Part of a small language model's weights: untied embeddings, 7837 steps.
Each number is 50 + 15 x the weight over the matrix's rms, rounded and kept within 0 to 99. Layers, rows and columns count from 0.

# layer 14 MLP down, 64x192, rms 0.0831, rows 0-63, columns 0-31
68 50 48 63 27 31 62 64 23 46 42 66 55 26 42 65 54 66 55 72 56 50 47 44 20 57 36 45 65 71 24 43
56 51 48 52 64 55 81 60 29 64 68 63 43 46 65 47 26 51 67 53 45 32 56 44 65 50 65 60 48 52 51 25
33 31 32 48 49 58 17 28 63 36 42 55 46 57 33 27 62 49 61 66 62 54 47 67 66 45 41 50 57 59 80 61
43 57 49 64 58 70 54 51 22 20 47 51 43 51 38 48 46 80 62 36 70 26 62 43 56 51 59 50 45 52 38 56
41 43 63 67 61 46 49 39 44 46 53 52 68 20 26 47 57 53 67 55 54 45 46 68 27 64 46 46 53 42 46 46
59 67 50 37 45 42 75 65 31 29 34 48 78 62 36 52 59 31 19 72 54 56 71 47 57 71 57 51 44 37 53 23
80 21 57 55 36 22 67 67 32 80 19 40 58 59 47 68 57 55 64 39 52 13 40 40 41 35 49 35 54 35 34 61
50 43 67 55 47 56 47 81 57 77 48 21 43 30 55 61 38 60 41 67 63 26 44 61 25 21 39 26 62 58 50 44
52 55 55 33 68 31 47 77 48 49 54 69 56 52 81 31 43 51 40 54 46 32 72 38 52 53 56 46 41 31 91 74
44 51 49 51 66 57 43 46 50 50 47 24 67 75 56 69 65 74 27 48 67 36 45 53 39 57 11 52 52 40 33 41
80 71 42 74 50 48 67 36 55 36 45 58 74 44 67 57 43 28 58 48 55 43 61 47 47 57 57 57 55 30 53 60
56 18 38 43 32 45 59 36 42 41 49 57 51 61 57 13 47 59 70 58 69 52 35 39 55 52 45 52 65 63 75 69
38 42 59 64 30 70 39 64 88 56 64 43 62 46 23 33 67 65 55 55 50 39 52 73 54 47 42 67 25 30 55 45
51 40 29 54 48 56 69 46 47 59 70 75 51 52 75 46 54 57 40 45 54 55 49 51 53 38 36 44 55 59 27 48
55 52 55 51 33 64 69 59 35 58 08 23 60 94 35 23 59 65 79 43 71 28 50 35 37 50 59 50 39 64 32 52
65 76 58 37 43 76 66 45 38 54 61 52 55 39 65 78 22 56 28 14 51 57 37 76 70 51 48 52 47 56 57 49
36 60 41 57 24 32 55 18 50 47 65 40 35 50 51 66 24 38 80 59 60 53 33 49 60 54 48 26 53 58 42 39
15 71 42 53 43 79 66 52 21 65 70 42 62 53 41 29 54 89 56 53 44 58 36 44 30 53 56 56 54 39 51 63
23 42 36 35 61 29 27 62 30 50 40 73 41 31 11 74 88 73 39 99 36 68 52 21 34 46 31 80 83 93 35 32
73 56 41 36 26 54 59 59 30 34 37 62 48 32 49 50 35 52 59 66 57 39 45 38 56 31 49 50 67 64 48 40
63 53 49 44 12 41 36 49 31 47 55 35 28 47 27 51 25 25 56 58 53 37 63 37 44 63 37 49 33 38 73 39
56 39 53 66 26 45 62 51 35 18 49 43 62 46 61 48 24 65 69 39 35 59 22 53 76 48 74 47 45 71 27 61
34 45 40 47 45 33 47 79 62 53 72 54 47 61 50 45 44 32 58 56 41 52 29 52 41 54 59 63 56 45 57 54
48 41 24 30 51 61 63 35 34 41 70 46 24 50 60 50 49 41 42 50 47 46 64 76 54 58 23 26 60 93 34 59
38 49 75 56 60 52 53 57 63 15 43 45 71 65 30 36 35 63 43 55 73 50 35 72 70 49 68 76 00 52 33 26
27 57 37 45 16 57 57 38 71 43 59 34 40 74 35 32 41 78 48 34 64 58 39 55 23 59 50 44 47 50 54 41
39 66 37 56 49 48 57 57 31 52 20 68 43 42 37 45 54 40 90 63 46 37 63 41 61 51 45 75 62 32 32 66
49 53 41 45 48 40 66 67 69 60 83 53 39 56 49 37 67 20 47 41 58 41 41 48 63 62 38 37 52 60 26 28
80 51 59 75 48 77 33 43 55 48 65 41 53 86 31 40 41 30 53 53 49 44 33 15 57 32 32 73 48 40 51 52
35 51 52 56 40 17 65 54 49 25 45 55 46 38 45 47 62 23 35 65 42 49 59 62 33 33 44 42 42 52 65 38
55 69 38 52 53 28 36 54 42 64 58 68 44 61 68 28 50 53 55 26 35 83 24 46 72 64 44 66 29 50 54 29
53 58 23 60 28 26 50 49 52 61 72 50 49 65 69 55 47 41 45 52 65 65 66 34 61 47 63 53 49 45 41 93
56 30 63 48 45 77 58 52 30 46 52 39 70 54 32 53 54 64 53 59 80 68 63 42 33 40 32 48 55 63 63 37
60 56 62 53 82 73 35 47 41 22 35 42 66 61 76 49 59 68 52 75 68 54 48 57 52 58 39 78 37 28 13 32
74 68 55 60 46 65 60 56 57 47 33 68 32 58 57 41 40 57 51 55 28 62 65 36 30 74 76 71 39 35 52 49
60 77 50 58 39 60 40 46 33 43 37 26 47 41 51 32 79 46 71 58 64 56 57 16 41 52 42 03 76 20 81 54
48 39 43 63 23 66 55 22 53 54 53 49 44 59 53 62 57 42 48 59 64 50 68 41 62 50 41 42 50 42 24 35
64 45 47 43 65 65 63 43 50 28 32 33 75 50 64 23 56 74 29 59 80 72 52 57 52 35 26 68 27 87 62 47
61 53 64 40 17 65 32 64 07 69 66 54 56 22 53 37 83 62 43 23 63 39 61 11 37 43 39 38 52 71 49 34
38 74 09 89 56 51 63 66 37 49 40 37 45 67 46 44 32 46 34 57 63 54 64 40 46 43 58 65 44 53 58 56
43 43 34 51 44 52 72 55 23 59 55 53 53 37 55 48 46 59 49 66 57 62 51 21 51 69 56 59 59 48 55 32
63 66 47 57 33 47 48 55 50 51 48 80 58 45 28 60 45 58 36 73 71 56 55 65 50 62 26 51 69 73 56 67
36 63 53 54 56 55 58 29 52 57 24 56 72 24 45 51 65 63 70 45 38 57 59 44 74 46 49 50 40 62 35 69
72 81 54 42 61 41 40 54 70 80 59 37 69 40 54 28 38 78 71 62 15 66 51 52 31 42 51 59 77 50 63 57
48 55 42 37 51 31 60 59 27 45 56 74 42 89 38 35 61 88 41 50 46 63 45 71 40 68 46 71 33 86 25 21
81 49 61 13 49 31 55 42 53 60 54 67 57 50 48 31 54 61 58 45 63 33 68 48 49 68 40 58 40 28 18 49
54 58 60 42 64 67 50 64 33 40 47 69 48 44 43 58 69 39 61 72 58 65 79 32 33 48 73 35 62 39 58 65
43 45 58 48 40 66 49 40 73 47 39 25 33 56 55 54 32 51 58 49 32 46 47 64 46 26 37 48 54 59 42 53
60 62 64 69 47 32 26 63 48 23 54 62 66 56 52 32 43 39 55 91 57 25 21 66 64 34 33 53 47 36 59 53
44 48 56 71 37 56 46 51 34 55 49 47 39 37 52 33 58 61 57 65 69 65 48 38 70 53 49 46 67 55 45 74
44 43 33 15 43 54 16 56 57 43 70 68 51 54 44 37 28 38 70 67 45 63 82 71 59 62 54 45 41 79 53 49
65 56 67 54 33 31 68 52 16 63 59 53 48 53 45 48 36 27 21 36 25 46 31 59 52 34 19 48 66 49 44 44
38 57 48 48 41 52 60 47 24 43 49 43 44 41 26 43 33 17 45 22 50 62 79 50 33 43 39 30 29 61 39 55
72 56 30 28 52 61 66 43 62 72 45 61 72 19 62 55 45 57 56 71 38 40 86 45 35 62 53 58 51 30 46 69
52 62 34 42 55 64 43 27 43 58 69 38 86 59 16 48 39 33 59 36 71 70 80 37 47 48 74 09 48 59 59 76
71 20 39 53 31 48 38 64 35 67 61 53 60 66 55 42 59 41 41 49 53 63 51 66 74 49 31 32 46 71 45 51
14 63 44 62 42 48 58 33 48 78 38 58 55 53 31 40 46 56 49 25 36 43 15 28 52 39 80 51 28 64 39 60
38 42 42 47 42 69 26 51 52 39 51 50 51 20 56 28 94 43 44 48 58 59 08 32 56 31 73 57 75 45 54 49
69 49 38 67 45 60 68 29 50 53 53 69 56 52 34 19 67 66 73 29 52 84 53 68 42 92 47 48 46 40 66 11
66 52 32 69 28 26 71 93 46 44 39 62 42 51 78 50 62 88 88 50 39 66 43 36 52 30 54 27 38 62 46 65
62 65 43 56 60 44 36 59 52 56 51 58 73 67 42 63 31 48 37 70 30 63 24 20 31 15 29 45 68 62 39 36
42 42 61 71 43 82 77 80 49 54 59 54 58 49 54 55 51 37 57 58 47 45 54 46 58 30 74 11 65 45 50 54
49 52 44 28 61 37 56 39 55 34 12 56 16 42 66 54 60 11 76 81 57 59 50 56 68 29 69 42 25 36 42 75
47 85 27 53 50 54 38 49 35 45 21 45 57 55 64 51 90 74 38 20 39 48 42 79 59 38 52 13 56 56 46 25